Weights of a small GPT-style language model, trained from scratch on English Wikipedia.
Size: 10 layers, width 512, 8 heads of 64, MLP 1216 SwiGLU, vocabulary 32768.
Architecture: LayerNorm before each block, rotary positions.
Training: a variant of Muon for these matrices, 460M tokens, 14032 steps.
Each number is 500 + 50 x the weight over its row's rms, rounded and kept within 0 to 999. Layers, rows and columns count from 0. Numbers have three digits each. The size before them is the row's rms in percent of the matrix's.

# layer 4 attention output (transposed), 512x512, rms 0.0532, rows 377-419, columns 384-447
106:472551545383425477470494460519462523484462532474594490481496513515376472569516503543428445552572504508529462464454496505650528547464560533518581515526513460452461445537608456503494603562525558
112:508420454465472482536550620469457416516520481507476464531486524513568519505613513492508434403526466463568547523530503459517473591543604537500403465475475520573458458496497542472545436484487462
109:463493475476566538536593501520474440535533489443461508518544484537421580501484515493508432528459575505498507508361593556578476462494531516446514533523515438493478479515448404500500550533591478
118:485537465560444512530535565468528489574491463521477449454395512526465579556421381435459486512566481501506419502472516465444507545395510509543458464544510574534561580489481440469470480546555489
113:498487432433486430497468458525424483484520508415486500576398503513552492529524383523450453504521462521416481509552548445551557539453539449535542523509565379463530526516518578531516446430473497
106:546433603460523457413542492496451521567448592544375464475546436569472487450554495599477461510519500489566404631467491437446486546578429519502455482502459521481426582419551432541514515481489515
103:438412415542483592510499535443560488479501453383487461558456610545493507601440505536506470488516573473464526565535529546470545606596479524460510453415482508548465494513456609442473605439477532
089:409576449503549507514502410452539555499564491507479455548559504555430511458484487514473584543395539556422481481514562544542535591492603573440495438419512524600499585552554505498501538523553493
092:459506406527570519605530545448555462537528495504408468480568478516376567414535495380534466489514456458468497524416441470609528540543585416538557511482475480521570443596502555459597479477518511
093:486495517517556537510464460480451553473479532491412521540503422518463473543498441475468530529551465565459496494531545440480524387321436514515471379499404489445492533613486445484508500473358517
097:524595550534510451589474484567496545472472539455548628458478464535396496445524610548531505472542503473535526462581489473545523537431488509447517554527553514450529497568528544571512508534548433
095:596496511444481552552547454461560549496616458481558534502527471436468545523496543543526486478471535407510533469435465453455506426495504526495439520537453480460580562534476452506448448581567559
087:476497567503427417478525461459463416432559548346516403432571482540481417458502549489560449482484524457535493463475583521403503464473459481585449495563525422536507476473464545526475466472466523
092:491551528501498480496507573420510463515468497484509498452464487439468476572529512498400522524567494501554568503552536484547484495523513461495571461540442485406509516441542604544455507479449512
093:498546555516478559513493409406470503413585454438545446660565533652372509541505495614419438499505484447558521510562588541528514524491421528486462417566543497449411543533545501439559457482430525
094:554501423480313453541543401499494487505481463466546629486597477502450535496557496534423515464538560492472483541418514538544469562537490499573518473479543502492393436487491556546431518462569582
085:496472501443563544562499464502450497544522480521373434490485530537513502491533637473391508507529559566556542439522627523319475491574421447527532564462447518536511503572494539479557487550460572
097:529555559471530460542490529468472501421505468406550479591483515526486510483530530536467478467484447476526592522449516466511423499463594484597496523528489414445447461511459384488480532493520590
087:481443393515508504600562521512544511466453524576467487469514490603417570500582527435496518490490455429468585477418472428597539538434589584523410557494546511514504493514527478561548501468483438
087:425462521485453535511483563559470504512474411516493541515555487382608530445542515570424437464598466414498588530565517477408530551512484605489505510429549488417455457571512558529503500490457432
090:493514514473547440465454588491621454390567541526580479466454451493436490560472532523476501492477482450489513504512464473585499509414440565413621548444483545514483581522491550526493513522560574
087:507577448477426567525505531424531508509491536514521506501508386527491466500430534405534529590582513577524474472497393488528491439380505480501497488454435485490578430470559470481523521372544488
089:529507494549509526494506488443541544541493508500459560459485478492524533539477608454433604506507454433477433515496536541433475502648501536503547448501517409425503460429502431560572494550488405
093:477512534468511572426512572541472460477421492521462463553491487451527478486451485452492481561465544496476480487433466456506585457551499542580410454563431440563565466407505563567481477568513544
085:423477472477473422436545449550542472441553478492511522545584502440495499542551515480480447425508572523453413439474451512430485601551493524550499469502474514460551468504559497453498443411564537
088:465504500485496484493469586458544509480507522479498518539475465488470525570572454557449538538555538453495448548493579536527406512563465562415586519541443447472444497485564519429499489511436460
093:479597425439437389386504504544591515453564530447524491465556567613515548424517437488548479508535573531523518537505418487464470459573439474455588452471538508453414406544429553457454529614453629
092:564451458524535476496453510461479442480476526535498500487485492470521515446515448479450568458462590498485518538480511433547467614539494530452561470508480430496469435448508498518519405435545578
100:460465410456513478553515481532462523379516465497511518466562493541531469418408422471406546479495405513528574526417476490574473537589445556550428440541520529521531503570564569438483525399553473
094:554465465537479439448429575611533451495535552490484528457478564464513437483481460448548541394502598470542557496471419584397557491488505501544511502547510512473517420434512534481582479416462509
096:511447537488464500489478472468503594429547450546516514455511459561552531510511432559456539550529398557458427504524523505545574464473507454536504556470537506559528509533446448532487515522536571
093:577507468467469552506511465483590468506475611475519521520532502503553580501453418461469465514511461454475511496469474568662525483515512451377515426449531551474542517533591475473524439509495438
095:511510421423483535473556567566565471515479524442465511456563465486465570497523501416472547368555478444514493575426525438488465489500592579463529419511470472510407549622499532526388546530494587
097:515442454455544464362515566453520467446441569479500429446491512491562563429463388444580647449520497488552501455446482548394473445539558447502500620502527524541517454519500510442426491488415426
086:493501479552557415461516522458511510565480538479479563490482485453558482494539418588527485514407491453564503500598546486528493458403530501535568478525469414477461589527566591542418470453510461
089:528472501421476548504461552540397490473512459451376573515548412575443491571562524412524410626472501563498429533611486409501576520452480539525407458536449514445407430505437528450545500419505625
087:526521511476459442544530484469524538490479531491566598465519489438487507490530502530523466506479544500462511466497379501617524481529392422474456487487580591416508493555513560549534469447585458
092:485494480561481517500509545529528519533433472525436571511424499461536464517507492473408540553436411472539484464500424550546553462516537502534461505549553398355547505505529512522459420504505566
093:509518451517537491508468569412505542540484531445515491463386500491537469462453465450674570384500437495527473490523458529436453506537517502457563506478454577494485520532536475422469510509501547
093:534471538547546458527492397426477503468565392537511527486605473534519518516630488480444538514527529431545449498471467485404465481467539453510368451491500522584485581518382498519506473572492491
085:484495528462458487460412527492518503494556520473520455539475622468480412564482502542398491542518499609513480514525529470406478482422494499461495507512547616438528465502546530488563528486486542
092:524533410480569581469573425516413448520547525549523480455512490415493548453473580498545455479439584505485545558484480482581566447448397523466606459594488513485450408460481487496484489505512497
094:548492518592579498464416477539503503570475465493544544489486428465563521479513490514430503503474544541512516439629536579545512557422449478482505618539519544563486577437435594436525457466478484
# layer 4 attention value, 512x512, rms 0.0565, rows 378-420, columns 384-447
109:500481451393406439503507504521517617580532434508506508578406519524485408557471529451467534375603577469460447511480488567447548478411474488496400518446545548516481551532503558498420426501550597
108:489449496446488473571488483534522425530532521545457452377425524446534480507401484473501472467498442425514490516426479511491456552511470431598482507590462475578510615438500556478601371531514543
116:485506479447517451532529516474469452376447464530508512565392500516506494501504535541426487546441475418552452571425497407560490374519527533556437472464535461449473589533539432495474523498482405
110:499518541437537595494521478416438491511531502516543450510584413529469472490584490536482616524470477558459450532421417475492504485489410448553440522474495481472552485534576530509479547529507534
104:572471525472597465548613499454501602478479491546512461423552548495438483430539493504450482431489590526556603446422507509482586563528539462516445563480499450461540519488439446519479473530456425
102:434480588498486545569551447460506574465516502575496468578544578475494491345456466534508527477515432557524541525525464497415488450544550538495518457554532429425490462467415423547553558510454580
091:440576427547501534562490494559470493499528560499503533506480471541409511524569477535456431466519571527496442483434591508481485536425473629530526500470565450410510484423557425477534489540506570
089:547634396485525453582488456499526572518389478492437520508507458498565596462511526524498580471477492464486492503427583488533530503482452484432529539492426483543526580519477568487526497527501493
089:486489548475533466481473462488445501531440517511482482441380486514516487484533484548466486560532461527387483474437594553484527434488560435507472380527553488553495482525487451581504549466366503
086:508457577512515540444519545504474458537496527432450529540556472467575503441568496520519488526499455378563550514383579554525496469495566513482482480511547536525454590441495543441536426536519475
090:498549527485492404495547377487505470555472538532561500568518499439424438459475522519574535479468393511513445512423529467442579510457385529466459438516457478598536469486541554549465472555502586
083:532547475425449593588476529523554454548448552491571532524485574435523441531444558407584483476545493531493429531440437541487434511550512552526547494477476588501466524410528531519471441592499506
089:525422535594528420523571444420515500537508426515450526498479542481497519511486509439508449468474403625511454500451487452499548536503524511556573508510529573463491447432476508556537494503540453
086:544525466557561483496490489509490532487496534436545468443387567481590441614502519483489527476494465494539452509432550429549557522447454504556558396509410486532557556435492469492558521466480489
090:510499447444533550583422500455548510557542508472569520540543553545427499501493521478536497484546531463564462492567565398474527511544374446457485532483517461436530537452566517515471484510502503
081:453452491514503527493534509519421499495425477451447470577559522473509445504542469461574487448471384607501440356465493514511445537500526572541513510473474520433492538467586495360475523464480556
094:566520489473526557471472500492536463568497505471453472467495541494499523484488438518480484468554566499570508486535398450481489503578487452533556532479484510514526496438432490476501538430557454
083:517418446560441508595456517558507515522552587531501591540461539516462512537488484489561447569464484583529517508560511464515533503550476538515493506542497567471501457520535472471530492595532505
084:509471506418555485381457552462498546542489524456423436483468439483463518584525470460568558490427541437400468605456489548546558489503504445459470551441615451546447551589461425422424511418448493
092:439462593530456466523495448489514492585512559444570503463567504471523557509577400544554455487512474424610471401464442549528445497396513437603516469574479506517589443480343587564550460521448483
086:468525438560469509576504515489615524555469452491532445510448502475498495438421524452527432551562531538412566448440480454503608466451414588406492486512577498514521521464472491389587425545480413
084:488483553527505532511374406470394490524495507481581541531511511518518444474392444453427465484461430599448504473475573467517569411492483562562523476495500467428538489538479528485473554487521447
084:487483568469463501490552519505562441442504467429480551478475467488333554562472517449526462429490528498482434497420497430440505554451470551540510489502494443512383453564456542525472506557441606
084:437505488480511508508520445465502624539491469543510455468586426547489505441587561484479602585542509478474540501443515535465522429564463486519502451532577513502501500608575431543520485603542577
084:539493594499493529484490540398506491447451502553473455473510428455455450618498475500395516512490463449382527530465550537489486485569484438517456532491448461487579538583479455530509482475466452
091:561551375541480456482502498529509474570430569502520495485432613475611482508531480449544465465530480429500503474534486477508539448540504509566517419413544539524513524527562496448544400513551504
090:487500540380458547454527533379578538514393497473531538501486549526467549502570568445405448497522502453563527480533476451486460423460471515549516552445486448515521582554449499389495463528489515
091:426572507566554487515478579598416549487553467492503461589545364494499498522468498542619498517578576466463509531505515432460534524563466541470559495536470412501511523525472508496582536560547364
092:501460563432471570548533548554519425597476525515427470513442498467487546481532582464520451473508451482551446470612508505452487414556570529577475498558493513479572461477552571410525440518514455
092:605487457633447445473568446475532417452433481446557495483522363530449432482480436509562529415520510537534524486465555484472555494546377458555527496395468468463605486565516466533472507480420553
088:513545480582454553501553484499521469467440537546493520467438474495572559552436588520374621460532524540478488468571505448551542542414473559492547422535599502466508493410461520520539434446517389
093:509441432500534500475467505484515500469535461411545444487519491543552492402579487494531567574523517493509486465557481635461476525489427501410424549486473428573518555517487496525500529440521503
094:435483553452456551438533467445555541502484537465431464539480464476544548548502545489467469480559373541538557514582529483451504466610458544502499409518525401509422492543567499603499441466471496
084:475578529450537490438502545529499512604510486474574433570500516403439493497519481343549528466473448447460553415553520388570489492441482518511537550482491456563512555475497505460484406473525511
085:536460579570467510445536561493448516572509468546544528478455443564568457527529444556442511514495565625564539550443447520469531492493584456495437576626464410558505543471536558536564391498540540
087:436531434480496626518529520529559510553519464515523445505517483540490528421496558463490466508501552496499531473531435498541522459501521570508460356527567487532434529455546567476539470528588490
084:456569489458457572493517574498502586496501616511456515489409576476563542520500442469579512605548495474500607474515463562478512490478534427424511597469489423482553500596507554582440557472575408
093:536483460475496496521449514529507465573530470464496472528497543487521570542386505423447504529509604415543626510663467489415544428480620600485453532474461432408537487523492463449504476550584529
090:554533475548502473560466472533455531561444576516429425556465453504451537489475443492535447560523365526525529450529494518440570485475543520486521520431463547490463540489468562438440532453486532
084:613495475499491525445624489488496512479541503522468491601531519399473403528502525571551486566529512387501446446468463539529511560528574484530422480539506512460475525484495480506496528495469499
085:455488489476454510577522458514465530487457518473598543528532431500519471393496510531403542589476606588504490603480477579463437580560480548538526605500506463476459408514436466458523479530470532
091:424497515588577545492486525519467488476560455576548504376448430537396443471558493556470531495517401482474518446550535548506543596454473504392532413580515558566580487457525472556572443476544389
084:494399524593478532482526484433518493492462396499504427440481443553578469472446464475529460526504598505420457495521410396492543486463430513537474554519579514417493485439502473455516545567516542
# layer 4 attention query, 512x512, rms 0.0562, rows 384-447, columns 384-447
100:612474556537570526531446503409529550507426505487571479543402493572466461499465568533580493444495511487562481466476598483512479480577495565364536458473467516537615488488535574506465544450450476
089:580497497518520563503480485469529542481477468549559492549574497588527456522569562508542512462536523488622434502552522448356455609475599549512531415537497479570557487500445465529408408470420510
086:378482409484466440514516500456517483480528456545475433526473467437498485548458564488478494563436428475531524470473516403572521509451448453595490451566582510444431586538438433467448535412531544
081:462518523418413529419424539419581451538589400514531541530551485563444473466574458490476506541514570448405509419499468496531576443513502587460487476560546502532433450550531473412510544507530526
086:434466521397536458631494454489451495437527439551506452540457558536469511488451534496417519540504499530495451390528455427510495569562456512545519548562506514488484580589451614431462483465562471
086:582515463557476478570513434541525451494521524529425491587583594520596513585546444576461471531564463534461544573541492522460482433508380510492432487523493609443445518518638469478590515495465529
082:634513485519529526513566473520553471409511430576497471510499519481498639521446451533479494480536502460464512499559516507473482536531476534512434451377516531536513470462420461497517529503524576
087:475493469490554573585467430554518433507460463417438469458444565519470511579534499533486490563478482549533585507512596459473505529545479507519520510557497503501459422475496407579499481537482473
083:523461443425440588456517473476520447487549443559491560502397483474454435536554374415569542480572647509588492428499469521410464495531396487473590491496440487561526477459525450545505495412544497
084:506492545478495560444546514469417524494482569486466520536390413569542483521552632412546499564500549550515539529482468478521511499404391566529565427520555591483508391499474474468534498497503451
084:641470506524520503524519552546544505516447536494509442583461499421493507478524543455493384484447510557443488553551529471500531565490507543522509573455515533490468446498414480486412451512496470
089:386549557489502511505551461478495502484513496540471570502496546497476538616491479539527585442543489379512647580477479483469590577541456538518569509615471523431459523443583479515419574456530512
091:566468550462448465454469511435571434493493601451436552554446517536509572411457500525499419534567468485547466510474677552413479544541476504417524406519487448475505508473543475520492456471543524
088:536499378517531518461516529485454542492430613428506511511450421474538509550429434499473510500599592507411528503523514515459487515366399546485449540477427503474598544465468464552523448464528491
092:570394497554460484546468493501516532512484467444536476443569544555470508536451546558591415563538466525486579573508491481429523511455487483534508406544527465442475545425483485533584436487451549
091:550518533484438567513528545492539533514477510514482452502393498491637487617529534456559487554536514433494475498525567557434540469579480499492491503583459498567512413556497465515474507416498568
092:508432498464476561555488479531487504481536503468517510523385499486556452530463506542516493567515570525419541469504554516521488577478382510477431469439447514476480450480498474478446509370429507
087:520548607519483591512480552588537484516492473575404493549532502521443528501510514514448515526509467570546469440519571477436470573625486448521449511533471477585550528508500439389472552536495528
093:525556602547485476509473599484486435497468467502564541560459496500374535355420525434566501439520538426565485561450546559442452480470545591402497448530573495485472447478576436514416584477518462
090:531514454535556424508473522606522498591536443529521556465510471397554495520503507541471454460589522419494537445479519385582476481534572531478575631517452566413664442525556471535556503607521518
087:459468473500547545486545486514429457622500527549525510445547534426551522600461491530472568420424513479510494506459621425528543514525548463544469496457491537482507543414484551522512434538466456
087:548477514545522503623592490453433571491542476466538481484473409434526475460671569500516500517473482423516514573511544408465500461519511464510526502511509513492505440448560553553594484434459654
088:525500543588480507535490499524517485478530507504500524422490508492493597519573460533522495509454475515417547532540587570471538450479501529574455523478502600628635531476474495480515475520419397
092:499519477498523479518482521496500501436555456525387479539445436583472466480503561505548475406445510425430547503461547562478480491523552494499487469476485444588480537502479575471527488446614568
096:510449480555500459481464469524493364431463440480569391504537499520497457544500455533509533489513437516505453500523406617505550522504464568507444455433600526559495523461471374345483542551577503
093:561492479455507553507523438538536436460525444520423500395483485471420523479541478503455584515445598580447514509540424526510452463496506536492455431602524544517500575527524528562552434465568483
092:478535489474640589519477439572543535488491481590469536430474509584528548572455522398405529609491531485457591522450442623471526524458511516509542531471589549536374490571409466527602490471555555
087:539551432498473517519454488470498513463445491476368470520487600408541516576508431486546519456475506488554568534543383523472539523525519388544528481555453422502420462543513489518489495547431526
089:477531431445419475520519439430487484441477486510516526441562525433505482516506519492467494510541452573440537602446476551433549451492533565428421566453500489525415530545440440530472480569445527
094:536483511473439515480441431484448453490480562408479560475367483447539452484506447522512522528403501488573531478555459519439582494482476537414527522565511493498414479472472623526508480475474576
093:478534461453459462470574425514476536445534363526458608513536499538410483485572497513481410512507391461531465531557517382444567471486606456531507513454385555493565466507529536568475395510555572
093:579519499526532503541494505537466517503517536508460471457495501529576397455507524563494528533422498454454480557429434451458416542503544565570485536572511583480500486468518516451426505548497503
099:574482543580468498509439430478546486468481464479473487553571562513506476490547501465503350475568468520496480528540560512372540572535469499492458483518573566539501435491487409464542529435411518
079:518493519546521539503474466529427556586478499519504486468555461536470431524463508509565463563493418470536494565478421483485452486527476571502556446568449557465512467463457576549488479538521586
083:553494498536536475535547477451521476523541532482463498495571434468463561451577429588406534468514512532533490429446570566436509535520551464549478492458529526480453544526541523463482415576535523
081:602568473472468555539488459499515515491471552496510442501481621499482437519562555481487461445472447489487458577440571404455496527490517578457507517445517531563531460423486428413525525553497521
085:560503500514524476486577522441579516477531549493439469531499528606467525472511441522385567483521467533522485458437574488440486556482517501561532445476521412459441531507542503457513552543568510
085:470531516497514484508419574438547532528542476507501458573433448440468462551539591480545471548490504481465506506501420509547540547482515486482476539481515490464536478495483490611557467545566462
086:444323506483490501444519530454464500505415500560573466462474485470604587408466509538597568599375488492521516559568481600515451480441470480584501542464505485428584434492506455529575488484423509
086:470469448584439488356463617505537547519534504565469525579437475551580498443448524525482427506459443445499446454572357473546504582507354486397541573532527493530616493477531579512592450480579560
088:478471516463436591525438572530480500479513513538559582405495546555604409495511501449453553442491503528522447578591496486595465497526509509503485493576550587491591523514536546506517559457545494
083:453539537449422449427491515537483529420560504473388491536563514530472487529540486548516432575521428587539490544492435483448462465530547455542548508437546473480567513548557494476440533501534590
092:511445438437451467481480461481542458403487512556491579482476400460530481464484335490529392510493515488492635581557572500486521578485472494537502475445445523583431480544502544479336488506531503
085:515453507481588525511451504539500529431588490477604490500493618535574523485498401485447529486514471479514479515640484446517547608558480458517532415557537559490469504552368526443547495428485449
083:535381559500504534585416490465499608526647504542539504523540451525500488545433618498438540436564494444493506500539462442502395499547406520556535474444546532507527467492480581468446536386633497
089:448499518410477436477427589538519466476538543457553581509394451588493458465412482559566548475512539431597491531468488468591398440504424486504449549506432549503473413466461560556451499457502523
093:545465560497497520515484483503509448474550506579480488465430483503444395571503485442493470460525609480497544518436498515454445488548426512473629489551471454567467443479446536533550485503473543
087:561517503467527431484494534492520466574464469512556482423483506496547455425516504495492545472558499484522508500557527549520498469543434456578485518516585388450539470502475473488369526632406546
093:566500609485474504590512405488447379465516518520541565580565459455445510562555559593473488480461455540534471541540556481532507470465560468470489477509396458474469506493453523600421520411456470
089:525493562521442420512536481492369502479472494507517577551445509480541362417523479517491502515545546497573511521484403475492412567507487433469468464486511491511562464613516511590379443491489525
094:529503575586435484521430511612452570506442503532450449471546508505516388586453555528440495539526453494439481545566525534612488536472515512488484457529487454399500510491552510562513427577428501
092:494466420479501490450557644588590517513497539459437459516481478503551380496507537450528511471458525554571469523518519394618509489491473535546476564487593562479505453464492530430531567485578582
094:488499560483562587518503445568411479514581488535553419473527529459472547530481426468534488562549459495560500472508557429491487424467509463522437468431504432431517436420487463502518502496483481
089:536469498449503429438564498494437515531449432461545551504475516541511433568568453567559510417519531488498526484502512474480515551505551529465527530523451567483466526535511627455504447479512508
093:539442507503555473445503457496503358480392502470530433404429370509657548455512453500538601563514445480466573449518537492528528490472401512461536561457481449485421453504502506498589446476472413
094:443531503554524637524532461498382547436414522538535511501514517479420480485468551498515334502532526427536460576524464450442485501527525509421477455491461439514417448525479564424539520531507461
095:602497448488513432569546570450428458454377511455469497538425484523459480539561497410466511568547516494490558524490584476521549527512503425454529561471550477555529585549483496538500516513417496
094:526497569542516533470451527468501461442421536471439523500431496546536579560581572547510486430476474472544508562461606520476452487461540465463497500367509541523477535431414455474456556431454511
090:477505540474476537502533596516436493525518472442581493501414496506421530511517420467500494444434467581464504531489501452476561528585445507540606523483460528567482528449530478393463488437537452
095:536471557534464441515500448505539599538502515507522490440499484413424428547494578516421469575510480505454486462548602426579511546511510428606515477472582500479456510511531473550496550534670516
089:531384471512481449624516452501526459561586481486474465397536474533479485472592483572465466504650527611504457465593487548561403428486628423534540544470508493506475483486493505572517481506545532
092:504554414558491594526559405535466455524511494526488515501427487539542528529451456507556470460493503427536495491504446466448431486488505522438508435421510519454548459507492490398514419498515499
089:486482533455585503516467489625496441546530507459500520460561460473517519533510551592517503488514508517477508468591465459470459530398453506480529439518589444616467541505480397461481488529498521
091:488466499502613472450482432480455411529531455441397510509604466534458573490460474526563457618418415544456540490535524436528478517500415488482500584521547578488529517530572594485506434575469486
# layer 4 attention key, 512x512, rms 0.0576, rows 384-447, columns 384-447
083:517487516500495533462587579490463499478496382545502531542478493467519508442508503514442558514480577536485527444518507444467437459487431516502511495523487549444526486508522544395517382572535497
100:481485655443507564506588518493419502536487465556608458520432442508555477496485530512505549525510459624428483457529470507450433473489436388506532474494538559462460410498564600495513512512513452
093:455520438485524432579498435519527524438558456512437461521492489449426550507470558410461465485573437462500475564491552479669491506459540437459416566528539500534516490445500599543620531465494447
087:408439480449474532466537508464523519530586541493399502515570461544461571556491477463468493502576555577517495510540484506583585528450501534538510534606394501521455515500523485516467451465524584
092:453501483494487450539513501438502603498503485466569436452505506513505417492519594434454479479440493458483506460455522557622467475459511495469491551507559528468487528484484568464388523539533559
091:503551552472520500506432578451526544545460484476549511470495542512573532529461531444501483524480555505546504475527581469324560541508447578515530422522410433536455452559471435534470556487416425
087:539564462513560549438496548534571462559562520455479504552537444438459450503576530526474525458441501476556453527435441479397516477590482432436516488575476565538431587564421503436534531437451532
084:523494479474513432540582508488502578480561582576367451579543439419631526463433503538521573493510532598548511472451544503547381493551540560539575387490555417428415614547547554525488565425487513
084:465527592518495480573521518454469430531452453482534431476521543512538359512496505532541457547472518486496443510561537559499469485426493470427475544518477542463531514396545430478543404452485526
085:472437581468415555549542456475549528497419504553545489482495496500420458511374516489454527512468591470498487516524471538625464450551481571481428480518584498411442594518457515507478426549481519
088:502548523470492552466503504501518483531496538484462395484496526500495558487513410598536507528496496442502444486508585471456506536576651481474551534556497559489463593525444420594543582518569489
092:552469482509460507537548537436477498459459516470542479538414504524451519402444347628528572542433426506463452470488468557395515519482494484499549512406476442486432497581504469400565507561577424
088:445470544601602525470533491512488493512508517489542499392462561457527540542511590504459564460504530565472564508452556523453489535513565502567448509418470440462514549544468640417482466485443385
087:509415578554492516487550448480354494496558475517469546482537552566515517490541485466508511491495473444501476508569457578588503474574404499485480628443514556535516545547572510461529486572530523
088:402538527534496514607619490429521505444476486570525418434426535501607527442540436556564540513526544516431589545513435595563426528508507488516438463505514533583512498453482463547511503532486384
104:489558480481497453554556473524452466490505429529491501492562533505447522473547507448494499492419463515541513503463476544691472547417497561514442644539560535454465463464565468498454490512571515
095:561474437604492488442544524458492408489502551542532505518519370446581515496468498490548551539488516412521502643438603513316518539567475506474519499494537486521416498483453482414494542500480453
086:417491473473525513523546512496477446538520512470467610460556438570450416588480438384530500543483387399371457648533512450681522436506498477514445451472581467495532488449599528460494459532492488
091:490476511449567446346480413534527413494517529594513554477532490515522536544571526522528545488417508445477505520495435512678584503465568501540496567501395481545518459442483521502511437496461539
093:461548496556420503544498542511459562418456478500472457515400511448500458536580486477477484518463445535503533493520478526450501481487595440475509464544480551478556563431539522449496456419493485
086:573475477528507511460432530440539575494536505503496526483486477520547505480464511489432445471503447446470541509479508592440500456479503510530466404474524472590517613460415503393446508511515584
084:402497517469564423483458587521576570543535520482558571463542480538431470515479569590460575527536435521485560436445503516474383501563446571488539530586511569464487467464478462531528480553613499
088:444408549560489514502468592504545485449511491563604554584535508555477475504467568510494430505482474562573472524513477590504522519513573567498557489492559530541403525455454534470470444541511494
089:507471465487558509468515488470547377595567551556457518475524566530487586432529498597472435545495587554508542573514456563410408596510482482454468482547520560553460511515482443543509509495465368
089:496507495467472539435476514526466515571425517482469590482517471559506529479554559399484505418631534402494576510482548472531464512552550358517527602512470449515491494483531510547534503455379593
090:406547491453564457438488546460420554505443483442478523570529478494533529459542574489441334461543429410501569621499454499566462567458424578462437420392504524465490487520404612576447479569480487
094:453548469547416510385490574457525435513521528441510459568541411496490517571471512563473502504515458519499542508472549417462477600492495513549488491465433475531436591411472526391458475422560578
086:460586467496391507479471403535511497579487489502483485472435487509452489465482568545568583519482500431525423620463514482545554424541402540499444541404557480450435570465502366573469508508501433
089:559530504599488390545353472436514538539431571448580452526562490487521475380548600566545525475470543454583481458516548459475483570599500563503486533475537578457490469553533468475455510504511514
092:386502502582421432452498454525434495476526406541595510480608461484463482529524481495461451570449559505414560534536461372567437500506346536539546516394458422491541446455467505592506538576528491
089:557505565514553540487427535452446502468530512465532517418487384502575614563470548488431519402529458549450457479517566487475594442531545517506583497523525552437434520577499471531524542493532504
094:436480492465453467500518540531534538478499466437462487567574496474493525490500474430506498484511541515506476496457486496659517473551527480469484586552541444592522481479443502531541495536499498
107:630537518477501518523370478410519487457471535444546505492575541525625541413426491562483489401529480409592477408473436569416503493585451553460523433428465495540427568548493531480502456445443506
088:638465542499514617445440442483559523423431474483514517546534459395491475516495507496466488482571500459585438521497477518365440514521511500488452479499464511504516450559487567491477395449521478
093:394531477536449539509557504525540487501511510481526466472475517512446487506539521411512524551404395535536489512539608471487453490489551493514425500447564554516575497493493453478466631481443542
088:442492411569535418497467520448528519568593578517455398492482482454503567529543444537531503487534510510525439479473371460469581486587488424496513502507485465481478519588492585403490544499513482
090:537551563511509543508522563525380553459463530474499495508520500430462501476439532518490588534499524457510514524529456463442599500528463526496470489496470483453457470554439513534440503380506505
088:458416600438391466540515483479422541538509580621517520483557510554517491517440447517579567457481567518573468477534456555576490424499526640578543544556562487557416429416475504574421508497522463
094:486517479576570569533447502514503478508384530538513545468479475475574414578572604444432514509502464540554379505446503401503497462454561505520470511453426504550459566483476507475624583450448517
091:527499526514550463493507469533485393491600491479568575466519576629432414602526449397488465459500443475489493460462477585650531565606411528450489475543462392553483524436609421454496475493468464
089:546554562502532421456496487542535523500459433417499444473641587514447383524570517528456436465526504455482379502450386504599528505389521474510450512454513508539478454466546481569458543434435622
085:409411477537526479547562504530397487536484548509512564436427493507491501566441401435450410575462535482500528412499488468511535552490477560505521484482440513540517510422495552532475520405553560
091:434424589562538489503506479497433422525493465500551396468567575515597413472497534568451470477463557487574564453519495426387541525447474505436434546582586541516539490550478539489493572505463569
084:442471458509510534444485522449490495496553475554555508579330494464423563486543442538462505512553533493584488503536525567404493526505631534551479511488405584544533528540595467583464513499500511
089:506489531458524481388545461555404505442537479587494530488441491558513387426582474474457564461463438473465577569559500574633496518493496497492422515447461464542427487465483432561517444541587467
097:491567518583540503442517639523495427529476493507544386544459487480514545479545404520587559549460512574444542521442489443436541540535433460538522421521505425450488435507517479391469558488445373
086:462513459492436447511552470538550484450520496436532512517613515464510536473524462541444546600482574550558563493536490452586533465483551503528372450565420447504493556483527527486421474491515533
089:514518498457512511539495430516467569366394530547495545523551486485445537562460511566442517540466424492609480470343470445620361574574555507552434409551476427521549488543497448583587481520452426
087:419549379504595446467455553445545516530490549419507414396449499520512480491465522480574444460599543573486494415513537471466448524478556468518524532539415574500573528502455523390534512561513518
086:482440458472487475408564499519567526487557556567451480453473469507479550488458523466427551396480550497496410499386553485486555495518476468500504559537469571424493529399516516472548459494553516
088:420483551443539501437520603541515567468352464463560541538445485461505521386499502547520496496572568444418541413531531510449507456545564529501538558443528470557445533484506500444544463486588446
092:604594589435613480595419490457502517543534491505541515497452557486564497425508465623547524525537479493534434457484481506364530595562400449438553518521382484582405491602531469556436455419472447
090:537456412487499524517498545522455576387522572476470545483392493595414477516524469487593461426461546461417472512442430494581418479422494523581471460527410541507531483483488469463495534529505501
088:496450543429567451456521477484458579410577495483507505427560595480466468495507519499456509572459516539420454584476488588524445525511500454498517503581519373431520461516509472489524541548487532
091:429537469641478489538612502514560555535460519434497592481477532466591484508567558513409447477532571606504481494563535402416526423508457482533426451521505516492470509439536568524484441563553601
091:613457551487540494480508469505551444528551505443519519458445516473504466521555513495576531586497486498490454483464451509584505492476471459460507571475558548491462387453566357517491517469480455
096:426507545507480491458459457530413485540517444552449485545460472431461486454413499525494446457507570550471502522476455399536490485502571523511538496579478545425561491452398527470529541605596463
086:460451413507466506519557468517552481557568515617581497484547377560538554543508442483509490585453484541505525508560468454569473473464439480565460656583452496550426455532571512447481533593544529
086:574509500493488394606607467497569464464477394520365514520459468556474508620545574519532474479483461522513418587532609412525497470483447480475483471532560465584471533448443542586344467547521487
084:585461426548525535501489456493498459466536438521418522513436495477482586482478527471475487444438505419544525521487423492483489437441481606453513435472569423596542509478437590498507462497471517
091:561495488539571489530613534515483497520500417427501537433536461451512527466450490413598461551464540459561523474463405501420513529477425541469518528508396438507519530553524470406492504487496554
087:452449470556477453449504533470454503456486506518469459492485389583425403489563481477575473570435523541512472512580624609597561569506518546517527524544521516463516569502538459587481607481529465
087:529509531568436484473535414494516488438520530551504451501482541558499470433422531423498498503481461520481557558431345490527507462551467435610555590566404525381564475409429511541465531386505477
089:449455555526418564539510611568519529498432480514539533484514539485587459547494440507540553538466513532515572455494438532437465541591494522535552408540573392495441451547463501537526477502460491